Weights of a small GPT-style language model, trained from scratch on English Wikipedia.
Size: 9 layers, width 512, 4 heads of 128, MLP 1024 SwiGLU, vocabulary 8192, 44M parameters.
Architecture: LayerNorm before each block, rotary positions, biases, untied embeddings, normalized queries and keys, local attention windows, shifted keys, value residuals, hashed n-gram embeddings, capped logits.
Training: a variant of Muon for these matrices, 907M tokens.
Each number is 128 + 32 x the weight over its row's rms, rounded and kept within 0 to 255. Layers, rows and columns count from 0. Numbers have three digits each. The size before them is the row's rms in percent of the matrix's.

# up: layer 6 MLP up, 1024x512, rms 0.0955, rows 137-171, columns 128-255
# down: layer 6 MLP down (transposed), 1024x512, rms 0.0918, rows 137-171, columns 128-255
# gate: layer 6 MLP gate, 1024x512, rms 0.0863, rows 138-172, columns 128-255
up137 105:183095093153111084149098109130109075064057140133155109123064107129096116116114098186113098103139106142127134105111130108141136105126152117099165142153118125133157132129069124097126106134160109151103108121172120133206116141072081074106138139125151175135131165113188123156104146167141092139122104128102127146178159181144172143126125124181076131146130141086140130120140122132097110165150
down137 104:108134125083073022118141175189095134139142177172152137140115119163128167137164111164180119151160121127136122103172164087170110123191111144104132129060089126138148109157073135081082117126123151176072097175108127139164135082121109127171121142089132129151094146131140170115109159123172128056078137130135142106128122145136164109173125109121157130099088171128124167163092130090107155166103
gate138 096:152070088125103085128021100095138068180150153165164160130149076140124123129195165147096132114176171159145141143159097141090120156136104156135134184135107159129133083056111134198133114149149160113124128152122122156142147077107143150154148146115171179133190122163109149142046058128160095094133128128083120075123115138149035086125111129090118164057160114100114142161134129066109127163113
up138 095:107103125101130121120167124102113092136142146143100120131089160183157180165097135103153112096137135114133067130162167133125139145084098113165078068085103132122109175141147138075161120156057157052116160113154130108080068126111130140110186121126110096142119129109100130127122078120159143135164159115153155150112159081189077104165085083076114143120180078147107167101137155115107088145143
down138 097:109156142083116142107197137131203142124099095106077144140137094185077077101131109129140136135139143116131094138105106169151085079134124179220137120127106139084124100124147138155143123119092128164137117186145128170188127124151153128116100116142118185166192139154106144081166136153119145085163115122078108113151106150092079149134111126149079158137138081156146105121169172109006125177105
gate139 097:113119128102121095173145113127122172137111115161119137098196082125147168111126145085104162141107160115145133174097171155121090120175167137087125087145133135132145125117079133139088074139093150141111161153126135129127087117126071120194160125103152169115120149117200149202141137132174198128143103124188142079085087170146082226168207168174120062093124161095128123163113166158087135099103
up139 097:134162114224140109156144154154151139163134123123105172174151153105087082146140156158113191114132147193126169164135217127193170131084142154148130199136104173100143091177093129159138224154076089182155090150166142128161074129062068142127124111095088120145107163096160125111149163119124142157096125094133154137097162166096103142115102087153080158129119084098102130089092148133090157131118
down139 092:138144102146089166099099065127079106176095115157185101090150065117120118084128128176152172148195160106088176179158135100118151104092131082159093171147170040121159113067101111114146115120089134124125080187120129150162119176158113114129108068133142101133143097124131172116116197141134125120183140158191131090147129141139159218113176063209143171087105156068163125162135130074058099067168
gate140 098:168134139136091141101107102115117126157074197114084095138178160116086100090156098126110123048107117151102131166119103139135084132126143128092136162145107076167113136071172133066180154110067107163142123113097107134105122162070191068154130178085127109149087177154140181126133127128124121147144174140065111179155147126125112109138169152124105142179099173129131118157157082143133160115106
up140 096:107109100125066116114065098159132139177159081117126167095075108127108161068090120140036086120111182087129139170091171115122195122113094083114161084081139064074125169161122135153126165186127199169074129130061123168085106149128091137148116151065080161180098108133122192105107198133113136085155137076200122146151088098142106150059088140073147148069081103153134101105082106162095145151142
down140 098:074135140130141104191110106155095106210116137141118087095132150108145139116186128096127113147136116122104136126119139105107090163113109228124126140153183096051125107093119144165101115100140104157148182122183141128131157121107100151160146109184060199172064154072135158110112073086101154059137151132132171061102161132096122142129071126115145053064142072140131147102145132103142174145165
gate141 097:067137106089149079184127119066159133128114151128129104127152144142106125134113131107094156171135134151129080047113170118158142134131199168189137088143085122141136174130118110105103189181146079135052109176113211099121182135139093129098094135119125113103106103094190132059136120100112134104138124157124085157124161121066120096138125076172191082136105089134168108105198078127139134112093
up141 101:175149145193080062113169128206076155207078146137158140135128146104132080139200118155168159159126180132174112135087077106172094080064165151090142179109100153110117157121115135087161152143184129129112134155096140114168162152130097072155138119089113143122123145135093057174109152176148160064120156117104103172118114101096129174113180090109115099121134103127136131160164131106115127106067
down141 102:147178113157143177079158111204094193151069100048097149135079053098178121127145121111141168079141178126120137163126109121127128129067124075130146126117161120104126148100120158166186149117086152186108189099127119134155115140108100191091127111098148201124086138154118100179147101107099112135152066171090091099153173135125161185163113118116086167159117148152100153111132161145118133143171
gate142 102:119136130171126084137101149098076118090104105057133141102175130100073116165150172157121100169139120144131180115130117124121152167094088084180180121137109146135099131184077129149149173173078130084179153169186076097136096136105109093140166140143176135141137098161124097142161124097062113105172146133194142161140114119103177116131025183106100153113146139174122077121146237132178124146173
up142 100:154073143147122173172145124081119126125165095089085153083124133122119176180095077137108134173075154144156176120139169182135062139118100116120110160125126041122101094163207152105047076141101115112128125145157132074160134122119185106141131168146141116061083125125169119108127116221138142138162143147109160136106117151106128114138101116114077138107169159113172080115194165099199143120098
down142 100:093084130092082061163096088108121137096194132162155100158100096158126078195137125148165092151163074136154110175045114115159129149111067153127201085140149098112078137147100110171159178106138140129128095146091148103096120149110086132091110153113128122201114145178158137156120155136137111126117069144092181186120132117113142135162077139167159117088156082127167054093134184112116157100124
gate143 098:091084169151104103173153135122148138057079109076201195130150104123059129136136114127094153077172081168149142087072113093146115143156175087131139076102105144079102103145200088090167135128123129103117185125107120109156196138122112116140155130143192147131115091110116145131084108152106068109176129125082106190112130092114153172168092103121154097141090128163182133147197144092133148141108
up143 095:126120100139062151133145142102107140153120105121178131138110139153109141149140157168173094150137091176204131174120188026173103136121118120090084111123138128076086131112158121102137180153100173081094135083161116120113131143186095189151159071139141165151154151073134058115145127172163136158181073149137136107114068145114156158172177136166077123103109171142083104077105117142122138094067
down143 092:255136147093135186156109144108161133149104152105112194104075144137129104096090144111131106117136058098099097140107177139178163128108172131172125108138126084094113148070133158129125103098109150112164103162157135097137122091140153122137119125086199110159082187141109092128103130124148126126064143173076170131158168132132140155174113105121119094170103165094167121138099174137168117215107
gate144 106:166165068179098107145133094116104162070136131134164131079117126125116109117058151120114154077122062127119148106070138140143104153158138138133183149090132166156077158044094128144110125176119152124089157167089113115141084118110145133138162157098133153125093106161144095123171088161136234174132122079126135104134133175102121100113127062110137156149122088117082073134117130147087106158060
up144 103:113118159134134155114120094118134181114149124158156076169122166118096129087120222162123147092086125156064094166164143097110079130142123147142153102108109143109104126094071092100129058118157181112129107140049077105181083128097152063157073159139150099164159157114120141098127158151037056149146127116159166079112106103072174136130086148116110128184101078100137087178138175111101132101110
down144 101:124152121198144139147157138095107172162093046099174165147151153108160132149097104162124114094149091175097071133105144129096088054141086131120166141080142131069169073150083113158177091119190163145128150165132110128193134118160147154172131176091155093166157127153135167201134096147066136216100118101127138091176099163137134111133153152136143127080167148106147119110107144162105130089160
gate145 104:143085129150114112125167109102153130124112145124085101130174205123151116160086105128077103150151137126142139169115182030077168121081127059103144193108123119142116184173018132104191099087151135075101113159112101095124102128122073112113122089152096105161179109150146088131117183042136158132057133122127099102152081134131194144182147112116104121183129155151100153120118136102113078145112
up145 101:132143118128104130130121081161049199113160151180140124146148076069152126087130143067136150075130182129061125113168132126160167124103128124147118160154135071133116108136067113123139159227110146120139134121180122173124133101107141142130125125132158140196131133180157117116106108164140142138139189148111104118084174143134137112093110144129084216126131108132074147160103078119108092093129
down145 101:133157123077152105108175091143152103144089124107089094145120071110097189140145130096110134156129135119141136167055122091166150155131161166163169123068124139094078131075142124150113139106124139086156128057101092233151149110180100103162152107132147056151101136119100140118167128124132129181115159103119140111083136129190137111145124144144101166160132149083151174107151164065083150133090
gate146 097:143099142115166127114146186158133136159146107098136179118155135147132098095117115140141109116107191142135104149103107077115086087214076144110126100117124108136120160158075081088135138142121114090093192165121107116134057118137097122125161093132166080164141138149151092128127113136114129186132105122206141129098183153132119126134156150116111081142117150101136087138088074150125158122080
up146 096:192130109067202131130113123157202177167097069115142126150063118102113118125099131119154095114160140096127144187180111078102129128148133070105166160143106135106132123101118104091139150152183125068142127119168123170106144121112105094110128140145121138121130182085108121132118118200119050109111142117117162073088165149117126106174132183160136054172155107071110191148095141143139058181147
down146 098:144151064150188117126132106148143144097153162142157169107133074105109150145087114130122083144115113193131086148123084102101157153133078170108137160123093125120172150173153112116101096167094083150143204159090133125112144193104061176121067128114212117067125148177131215148152135092161155123118071125141126150128098162121091108177135131091120124170171183112137102181114193146069160157078
gate147 100:200070083080134132106155117160134139096159124131122160137121142130133149084137144104132120169143138126148137163176120076104123175065104172157188157127101121117108141149080117174115072160160156138097131179078139132129201147085152133128178109145152141070098154086097101146106142121103163142171093124074090172106087063123109109111160133175147093152127077135105118111156117120163108205174
up147 098:131124159161108126144121101128126110126155114104153200043052155114128092120170126130114155137149124143094168069098118136158075090140108121176069114149148167130086140157136126166160080166104182109142070166080114139165090174050142133124093100129153153097161100142154092149099117140162135155135188116143185168156196126169091089129142118070086127152135093086119079104107121113187128224095
down147 097:127207113190093130126134147153055148150117126116098107088099119124182174084151153140134104099128123132171155117120100108116128145110117148141123118132165162136129151098125096126075118096094114155168140122102108122109178201153165079123057084170209200093146099121160152185121131133105153131158145152107168169124135173128060106150116188131119123134185156073160154163145134075183186151115
gate148 091:143105101109057128149087089114115113114167092169172109110086077074112102154053118124105198150101153094173095144158195189087157142174075168198151158135130098160123118130131178124129126137112109102112174175143170094166093155136115209134136148105144146094163150146126105186147119112158193110101138116139131171120116164128138164116058113087106112096161157127142143071138155146104166089131
up148 096:171150144160141145143117101159156060117088123134142120141072051116085040198125166147112110097120109117119188075152158143161164098147111195142114141140162125168170131180119107179164116063078163059085159105169136105136119120099130151116138165062156156117160093142126102144117120108173119130101160147169133160174115145160123109172054155080129109078090123187099155100140137063156115147129
down148 100:145148137110108195129113107179185102172090133182134122149071133143185095125074103150047142158132180174128150154098122162072127113122129176159188191155099105094120156082106130097120120113165102140121141109155132122153096154129153115093150132132192128150126146174124091100108180151132128119100130107107123121132188098139053150174139081160127140113155102147179128108134097113102143140149
gate149 097:143177155141088098069100152115125089092088125133087050116157074163084146147130120132161163104175100202128145098086133150134137162126118212179132104089188136124168112121193149095152198107123066153142152189222139114149101162100140125091117137133069108152193112119128140118078097107147132135082116119122184193127135149138138111155171110135141144099099119176181118109157179182093124150177
up149 099:103126164132131133102102099091111045147099068116165092104209129113128198066142116120141148104119121137160132150078130126050098158115175160179185070127156100200161096097104118121121137122152122113098165153104184094106140101182113140095177191115135128159128170154104132127090113125169140145147097144177082105105146158100200071115227161174149098158136130124132124106119165213155143126168
down149 096:147069118153101182116138145136107154131064145107126142134114125133126150124149068145117161103134114082155092129122133102195130149131147166151137072089147077108145062106125136138142121067077031148123111119071072046085164106132102130103104134166111104155165158138115166101138110135118092125118156119143105153152155214155142122131111076148151161128159164142120178155151110176196107142142
gate150 105:159153075149112119138092124090159080128094126118086159136156135163165114102146144151130102126077088163116177145087147165078132152129102180129195149072070108122175096119095105149140150131107163116123131151085135184109153121146100120085167171111148076122100106145207120084160160101146072194120167140103138137143106148168124119117124124113080084143081151118115081121122042110224111168135
up150 101:115091145133124090139152126124151127110143097119149181132131091085150110111075137118107122126152135060140172133098053154165147176109105145102143142162105109146095192117188080160146135191112124107125156124108072101165159119146133140116135167136120144124197108094117103102128115094084160079144116132092136125183113094198095149090129079118083129216144096139166138203141110136142124132102
down150 100:095177123171108125106137160124189083122116114096132119096097154175153108109164172084120164113139049156116199175095109154073161126130153154131116118143105080114147138147117135182161106141118124138180153133109116110127135106102116103179155086069099135121105098190100109165152140136122081131128152170165176131126109105096122108108113104109175179125135157145102161100152162118109122115149
gate151 102:108155094152112172110110121155133079131125168156093157156119143149016094110098169083111157108171116099102110153103112121098158095120144165108099164134102063153095141148144163167166123152100146068113156115114185158094160106119149204179112139152109118157125157138089148161159116089117150131126130156115125124121126123101152150130151137151121166135147141115111156150130057134148144139153
up151 102:099122173138031143127108134090158179156169158122093106163102081083114116171078108175138118053121108121138185110129136153102122127082117160097100182132100175158165141094111126156122108071087132110169163141130225130118096138181177095059113101156119175077133158120117134098125137142139168066188131141149148123126119133131160071177142121133168099133135155166134107098146116074163153118100
down151 101:170137123123090129113126087187146090176125132101118101128114096111171151131092133124038100115102172133114126122104066078139123116133132166126104084086170152119107089136089133153132118131107140166159114163097136118154146171111155122096136121143103111162142111117122166086124122136123115176104162072109120124123052132175118096100129093169171127143139123137097105079157085190107142097126
gate152 102:113149057191174135108127123127087120066144135187151125153112153075116130185081167086117102111131113141131125096164178162140151101178130135166117122113086142138117130145148136177151151069089122103124170105100115128118110145096161101132147124135144147152080128059129149190155134150163147163058130123035119109097082177091101137161152136121064115123100173115140156104083169180128141119106
up152 102:172106131158135063106166121186126169056081110137166132120181113160044088117107177068163034113116160113075134124151141107143165114154110198170099152111148087126132118132152089169181133103134081145132173110117113153065166090098165169117147109143118059125120162104130137189116102085115132134138111121208138155218094083150116135128099107050166083134111164138082139122118127129120147134106
down152 102:074077116118117084126119131137112133092115132173136118139161121098140143091108150131140116130133105096101086099129121085079098152143141126180131123103124137116117139208093110159123165159049135119179145171134128124154170113131097129112138131156109121146174143089141061163064132157144155119174139152182160119149146081175139184225105177124067088163135103155114066128089141118073102159124
gate153 100:113102130130119113107109130110119106127031080112088094141169087150055090109111179149099050114112144127192163097058031201150096108169105119160124110124113150106138076126089110144086194068152150130094090095064109102133119131155139129074153109112148132141094122121150133112131116163135131135150140098147085102155165081133118106118107155124147101092161202139121106171108120094156119180144
up153 102:149109147103161176119094106185105119107151108099179149120135167097144134161121132080164143098126102112069139126180162120113150164142125174158127135120114106118111153107123115138107067127164177199121154143157096132129118142153177147130100155178127122121076136139150106121145129089068071068111137111131141097134145118109151099136124116143124152150127067176118114219121129072184138184192
down153 101:082138100070134120133132144143094108176141084072135164097086140163154154127100150134117164146077078155095165176126126120154163085108148173150128091111158136095139178127104142157116107130206129089075122129145100116145081081151154092190105111137082110096078138110107139129094132103178085071148123188149094097125135143124161133060141074147131100131163167142150120136116125106125113095140
gate154 096:083149118081127117097141107082167109098127125152122097146157135163160130173152145109088126131128137072068152067123115182166120163077127138132087062087132133116112111139069170156127126180156150128121114119076105083076085109178156092086143156115100156124103154103123105126099106108148122122144106184108117165083140144139099125172164100097123139120137173122148134084126119111121109114207
up154 098:163117181106159107087081122065132173117134142135172138157130124153096061180142126107101095140122155128172104119129106128142121119165116112117148118109094152143090144062110064094119228106054146070120151104154141067150086108142078170143129112099144082113147141153167106113158174201096163092187117133145119086194131118151100057145121111143070123157080155114128127129115064164151160174104
down154 094:082132122107103100130113104138121098085165137138178171128085119181149124099158030178130118165146118115122070128136174121095169105077090164163105147172136151112102160162140133083082153082144125082130149095174150103154114076107209100093119159135118119092085158135085211099182081111159199137066084123123124145101169132169103169156135173087097107119059096129077133136111150122117129064061
gate155 107:154108082129134115089152154121138151099102110093122174066131151093140142124108126149098100111174056181066191094149156187087119115118107128132106130120094128118152147159164103116168181155168129096114158170187161153075159117136088099110100172063144185175126089194105122102197134160159151155147117117115201086147121076159161104160136105248090141115123117181094136171118114189153215146085
up155 106:100115130124090168143185110112091138113112117084191140164130112098157098159104118120118131186129079132151134136169113173085134117171133168185121098119072166053137148100145120054156170133166044142152141113177109197105130136101150099096136170090144104134104136109145136116091169144143085120092188112128092124112119138106138143141105081157144169123120194147093138160181132160139174096102
down155 104:135127141116143121178155130138158119133138140138109082148146096097145170143093118145124125076117095142127163152147077074083118113145130154110127130106102180089082128107171158107103134125147032135110111142132050118111150126129105109142113146101104135153153137212151106153169154113126082165153093091110104143097072102123149159102092099120153133111145136148071171123157176156147174105121
gate156 103:164133121141126080131114133162097092090176105108131135185101082147143149154152146216136080157107100113136139183104131168166164108166076128162234072122148196114219096116097113131155127164135161157161146105119114214106140170126181086140101085100141172132139100166160130090064177078136122081119174130153066152175169097087154108102090125142057103111087095140134175136125131123146137181117
up156 104:119139082178113144097147081132100134159096140162160165101160139154110151140164164143128108097174096121183120131153113087156127212182135105127085114120082140130143136150106157122143125097177161133122142190061085149137120145141223125155131113154108118047134137146043081146154139201164145124109066134132114098078059073134116116170121145142126125140138145139129133095116153142173120125123
down156 101:163128185070084127082123121183083157130162122135117062124131112070151126171156213158144140154158150104124103102129195115132099182193078138154193130124158123097120158156136146126079155142107131155153112110152141172119073172156126086121150132108172222162121151148091133165129166152146133120106153116053131153153083174112130125112085096065190132106126168107110128104155191098129114151122
gate157 095:185135132177084159150114162081153078169095102095170083136163140119142093162116128175120106109081166104105124104115148172169096153151145190137054201116195103178096116115138115189125123150183150119095121148091117091157178127173118127064145079091129110149092100081135138083166114091156140166103110098123106155105109084189165124121157152150118061134108167154145122169119076079151135121135
up157 099:100150118160154114115135114079107115160183143131098092093131036126167129120096127148084106116081178188120126119152179094075121100141150104089117055176141142191163163124115091154132135123146103111161150148106073123168218159136096131081094135159160144039115155140145146144148142090144083045176155134131124075073117178092193133145131140174141081170101062117141161108149154150095135124101
down157 101:067071138106104172116147147132124191172139122152122146127107173110138066154109092087116086186127112099094171135157130127160042077095185124150144103106100164150119084163158134161071122125125129168130102159164190115102091065136125087141110175171104110080131108129118084131107079056146135128114105120135148114152110099137134138116119107094144133154146072085141100144095062148115076150150
gate158 098:178158137144115124129110138077177155157144100184154169082064123062154093136121121088126176179120084094077114174167187149146133112125165127175132165145131179151192084089190135130135124171080158157099150157151124165172099101158092154109129079106177100142114129156123178115087084124133137102117069130140121105152116216151101106141125133143123093128126100148162145132139125199141162130168
up158 094:099149133107088120125147115132098137116159168135115151066113146157124153150129111128172144129148103123100124119162077103128149123113095140123101098107118098125096191149203171164119117070115106067111153132102152144098132116119139121086128129171098092117106119151127153108078154171170142144105072099143127093128141078091132089102141035133129135121102087166058136136142124158122080063195
down158 100:042065104145122095109157152116057115120104130154153106139142165134080129097161172191127123127080156117076121121111130148131123113106077108107118107099127121093114125128127117144169144101102119108123109157122132115146149104105097160110163083123122082128114043152146126083095079142128127112143105125125067048091153110108132153148140131117151129128139102125144156159154133162168167096127
gate159 097:145087128158088159128129079101076121108153141147063132153137110213131125038060106111150154098093147112023183222128184150125073101124142179085116105076158086152119125131128125116151118109122041161094146206173110128141169072173101093111131098086141107126091159155137123130084090158116149033146181117133121170060177097184185162159160198145106119092151105145155120065065149127158130116105
up159 099:158149075152133189119097211101089118102112134162114135117098095161136146073105104165066158126195113076137199154120156127122071148147141112172124068150128179112119111160113187170128077084133170119127133084136125140139125125064165109054121148145166108135156135084124125122158108140161112161136133066116166100139124082095136150103149183102122174135159131210086174140115185154161136164095
down159 097:165133127140149056180134112135150121124147132081161061149163079138142143155154084150150095147077092149120099114159140156109166122103180120089103147123098161163148102113146098215167081151125109195136131143116130169088094193136121151173150131098166112148156140056145143134102155134106117118122096121085094133109135121157130151172126130127160168241122161095171142179170115136114136116084
gate160 098:116087194061131115088078173160119132140131119129108074086126145165135154185143173166101107076153089139160112162140045095027136131159160178126136162199144143065136152122080122114073160114189146125138157139160112155121073181148145155177127098072163119089170168189155117099156142125092184094103109096125113134091171045112113133171084135131099091146120110138091182121215144112110149160115
up160 102:151123075078111140157108087096129077098176141091161156113067109169129148143125123128153174131147136101077114118160099137118106127094107186125146137131139140174062138125123130116173119190139103077142150109129149123180098135109136102149086159148158148172125088059112083134143200100084117077163134084144164104180198185137156124149127176099128156149143150162130129136131153041098138117112
down160 103:180106116121161130070135173175127108134123170080130154122096153023144119200128149113101153107112111179138106149133089101163146137109110111142169141131153117120115094114171086144138154105100109124108115153093064116103113108141134153195131148133146131184132131118153123125132114147092080077189127146137124180207192148119156185098072131099112101124142102100155150150118175140161126078107
gate161 093:100112125148125125134132111161158133130112146060155118131149087165182187163128180140107126085125111114145148122094189112144168122093160149110132100139158153131172096085129156131079173082113172155094151196133117073123133142144139139147109174120160163099157120071150108109172141106110189081127195134101104134171157150197081210111140152133174094131134094164172093168157213126111073091124
up161 096:068136177088154134170137150092096083150143129113114148160134125172145151140122105131175160183037180137059105142128095150120152160166107127112142077189096109126106117173107110089065127099177145111142141161129085153153123113121144163091151104079085179174139118120157173173154101116176167133098108164154179124138141096111141125120162083163154186139099120148075136154103224133181091115145
down161 098:123130095135150114161122142115155143178187190173127160116165199126158088118122121195099105051166149108106138126092087129093123163111157135110159199141103085165115134139156103145096142088142120157140079164142098103091120128110104146096123124074190196124099119131109069126150176175132167111172118159163131132124141152155136135039147117143138154103113097109181172109144134147092162168162
gate162 096:107085148108051150127109147154141154196145134095099153146098141188069101130169158096115108063137125131158115107087101149091106105117095148204115161120099144174126083159140113106095103135081113080184143152203150145124129041122176137080133034110129125109164164155076156142103129077128078079191164150141114074111112164136139085128168090119110117126124130162118154145179155181124110139118
up162 096:079116138127101081149126144161088141155089148135104165119189139095138128170117168024153133156113101087091123112152148158131162075141127123120129132101162134100151097130144121130106137157154082080139146110111043149169111136111135122156122126091124123138184124095198098139136139108179166137126101134112141124110180151075136089108154153121101129142140141152105168060167062099101144123154
down162 099:109121163139079156146130154139081054121158074121125102159162116204181135205123167134136138088209150125173136114132172115104069072117089162189142103113165153167084125159127140125137075122071152148145128184113108154111197105130080127115163110143146092125099088112121116108124151085086121084138144103176100138103128089141136127175160095099166048163080105153120102082170141115188093151100
gate163 098:113050095182098104109106172112096090151069186157109113118171062148148119123124180131077117182072102106104123171064124085112104128145104184113128155105150128081107122059130130107172122148158151190113083145094132115151095153108063119152127101118110127105103134140151236168098162101147126114116141133085156131169064077156114124113091171164165154139071137124127120149124184172107130116145
up163 102:098122095159106060096096133082097132147083123211120104136141126129148146139104136093139180148132152092118165077125104087134124071123106171087131087113102093123142102138080120086103226158156105145113174067127132129147159103116170225134133111178111146141130109129161124095122068160136200121099097119134118104099159169165108032199122142129071086161084097138165104184102128078096136082121
down163 102:140153083090131149105115133081141082160135162200121121106168148167059113156180067119155149167090140131120124136120139087090085181103079107156115031174107104085171069123167128065155150158103151154143118101151115089104169173124146105123140086081153133101129108165071078147117177168162132148147183106111162145171146073158145179149076076150070121154128109110187082157073124110125109137042
gate164 101:135129093185185130080174100100122087090163171101191146108113093126119091132095072179085114130143131147189110129092166112086168170136158233133107083106125115139123078141093122153131132159171102088103152089075145170136119152148138097136134084189106153099100192170111081107093148136137130104124058149147118142155101171100161136173108102132118164185191125136121146097100079127120162135113
up164 104:179209140115141137080075133105138098168135127135107130142110108135091073150101101033093118241121107171160131066084135074117111074151192138139118086097111089121109132103142123172119132113076117153114105167108183124121090136119123092109144104105173107078088128159110113142132166108163059138110161170168108069132188122115160103169112169161146081108137152168075159168160155101154094094113
down164 102:177147121194143130122147090143090118160187128149165153129114106147157174086091149114096162170117120087163199155124174092161144186154160182136168063134020156102123173126116123112077105121078151118108104127122151176160117138096141103133113095103167082128086152121067146128090173101119103140093137212120150118111155176123124133117012159090103137125101140115125131207213132144120114143148
gate165 099:100101118132128087088159043132133082126161093138114064188147074173097127184156151126131131142057132162197130079132164154087127133145162151091175168131117149083171109140165178140116176115115135040113192145157125108135067133167115080128156159108113165167118095114155104135122096169100159134119127100140136155140110204205141117134134129119110120132141152154122136094157147154153133081116
up165 104:141170154104076186120123103046086148087095134171082104160173088106083172181188128115069163141066145107089110069166186077080116144140156137101183128146196226129120117118191150184153120117132103098122136144126111099085067126132144121139130116139142165103119110139151137139141103068074064134116154109144121143124077110135158152103138154111122103119084120149062130185164150150190129089156
down165 091:124115143122074107111093051114194067198096058163124138171159148148062101146157126097097122122148170178158124108128134131090165115155096122140152151041101128104144148166176164110118115201148137076168137185171099129100125140118070113124111136096086099102080157135158045106105105117129151141155121119120129174133177196101160136158113112133130101142166124118179163126106154137099106160159
gate166 098:138116162190135092183134108109129153123117114158154108111058142115121075133082084085148151123156111077137113106106179150132193144145119091105114090118107110165134081097154078139137111144145180127129078094102120099162110074123142089124113086071115145136106138115139113118103104138095143111108129082082075110097041121112137160178117151159122130174104128170103105144114127148138143080065
up166 101:113118108124138091137126145101171142120140156174116240124173100195147150083103114148101145067057087115157144136154144159061120104100185119127197115173183148093105119088138128154200111134171125151144156132127209162130141172123148144160202111107176091129146200114111149136071114186145111118143117091124111156101139162037084074073090059108103083179140092089139104070119102145142110136101
down166 107:100144133098133211093058122111113136078174164101102139140123064155105111160140166137093128050142083103097152166118109096119161120076158121126085086136129110078115113096048130111122211102113097150092114131113197109162142138219075160154116126096113118079086126146085144090100150150087131184148143138138105162163155093100149219146114089124101117127061105144098127153158163094133138152149
gate167 104:165125159147076193156126086152134118200173085155151051106171138109163127143122126146169128074072078178146174081153120089100105131055132113134163096157083139109098109121133095109147146107129173109108167129125082137160113104089130156122167156120128144083117137116134176195123110141062123113129127084104137138088067142128123075102155090159125074154110101133161140132105163128136078152156
up167 106:090160163095130114154184105063168097044169144175129137108146129114086124102093103127154107124101148145095120115107124176138111157182184119071166154141137138155124154137067137172152109168074099125160126097173130127137129116137171142167117152181145173188069149138167092166142105077127128095154144139157168077086157153082172178165079103185111118102166159182090102102109117109132119094115
down167 104:152140113096121152118137103119135124121119056127158124080190114097070121116088154102089066139138104151128133099139117168120109151172149139088064188177127084081117144122094118145159151103151099141147125111152138133140130085157227114111118138125141170116145132160145080146106100148092163116108137185138136101166096148122221145150165087139149148027169149139149107098137073068062131110141
gate168 096:128132099074090162158111089140131069093169121071110062100137091189133094081201142090109137097134159132145126129127108070144093169179090128112111101122131079170155142128102084183166115080147114053139084068153135110183153063168160073194140138176049125139130144116091164124132118152122117107137108165072137152185130107144168115165107091098086099115154090106144138070162154094151136141159
up168 100:109123126053105119165134090113128089085146107128131119133105137111104095142121162100098175130131127100204119087068132104102122094083122124148148156131105172143135114147098081098111116107122150126112185161108155112101060199108112096128081147100161159093103136148126128105084114126095101137144109132089119186088171104123151109107085081078114132144125122111131099151123119088124096150114
down168 101:112115157138132117147072060165145150120066089125116127176140164162181112125117092179153075139138116117133066104171135117123104080110102154122197101091128138093176067078098145096186138109117118132160151136117176126106078123120142079119109103136176162141128120125112104165129063153149072062095164159115080082151095119072108104151135134123104164113173079109137113140104196116125163140127
gate169 105:123152164158054152157146135120139109083188139114104154122188091134125083110197159120126161112079111115181178124144137062084137125141134095158176110133186156091121131117097179117109181085095112134137132131152141131172109091181144143122151150160103154148078121151147090200088172116117160157112121147133169122137090118101172135156145130138137128109106137058149179098129149157147130074107
up169 099:143134166157107109164095139158201091103139206186150115150103171137134167126045115160144112146102166120110141206149104148108146134096126077177130094096161157151184112107146136179137163077129158086110108131115129108136143166155092122146151093146155134109124146156159113094117094151107115108088132077093135212127084159159152127120115139148103138137066165065124069163088156178100166117180
down169 100:102125100166085095106131130105099162110128134127182116128097106108135145120175177073127169190131107122151208160073158105112109206174132157122138158089124093145138196184130194115126152154080153176185123148102147181136109100181116171111119100173095095122163144113165082125140088161129181169078087125154132155095140096125181129110076161168084177089127195098163106161080147135153108124116
gate170 099:134101091064065133167154110097095185092091192085111098140106117173129097161136114086143131064096123108115147105107071130154147140144136138133182167220180109116148121089114158093178137117152102126139153122108121126152114170089100165098171212101095173132076105128123137157080102126112158143114144102179100109115155149048139091116115074132119140134117125093105083100142113151136145072127
up170 099:102145106095148132181149155126149109062026175155136131075096134140187108084130136113094070130097189088154138149166149116150116176157126161170173076141122094101054094163116125103078111163147152137155073135171122136098160201094117058144149110137118165150056162127157128131147113146097116081125087094156156098154129135132122132056151181125068144065149120165131174148182119162132184153095
down170 100:124145099081151140166136106142077139110136077129082061165148112157123133129097121125097132102100132115129082093156126109154153026142139177197100162179184118142113132098131122160144100100118093119144129100085132149126146122107133134111118114083128148123128096182075191127138131102131142153152083079182123085157128165092061138153142113130098129142137105109106142099147122145140140122082
gate171 098:156138169118204133103111127122103098106139124132094148118148120122103106132154170131186088122133128108161133158087104143083146142160160138179138173132087144094099174174029184130098120110121152110136152173085129133150120135147131132121185131114101153095117137157103108119157166153163147077091122166138127135135140104108120147133148124164144154155136114132127112105111148178109110131168
up171 098:040176151088123121143137136140120186094157195145169161153154164161137159071105198090124095157113100150100138115154136112110105128101117158113177086140140128152079085070089138092057147135182102138118126208154141160085109163081121084131139144106103077141088181106139150174112075142135132140164089160121124150127070114143100128094115101171182133048112107091137157153103068073126104128130
down171 096:136133079086075123188115192097090112099107170083146216157132133114078145145178204119077121165086103118161101133136168072208085126121164152141153109114108177127126144110182130101067119117168130092151159177101127092118134113142158129117131137142149125104092161140167184098141140111113092131106133107132129178174079111154118175061124193167139145101147113169151134110114125108113089199130
gate172 099:141127150072171089091141105135119099136166152158143154149162140168099117130089117148065172148149102147157151172153091112145125159129095093159131134139125173077147138105128071121113148088111114152199087117090078189124175138141131122139156107145107158146118110197124082086072158127086083109159178111127139170136109113137104165124166226085127114141093188104144103157151162108122146086073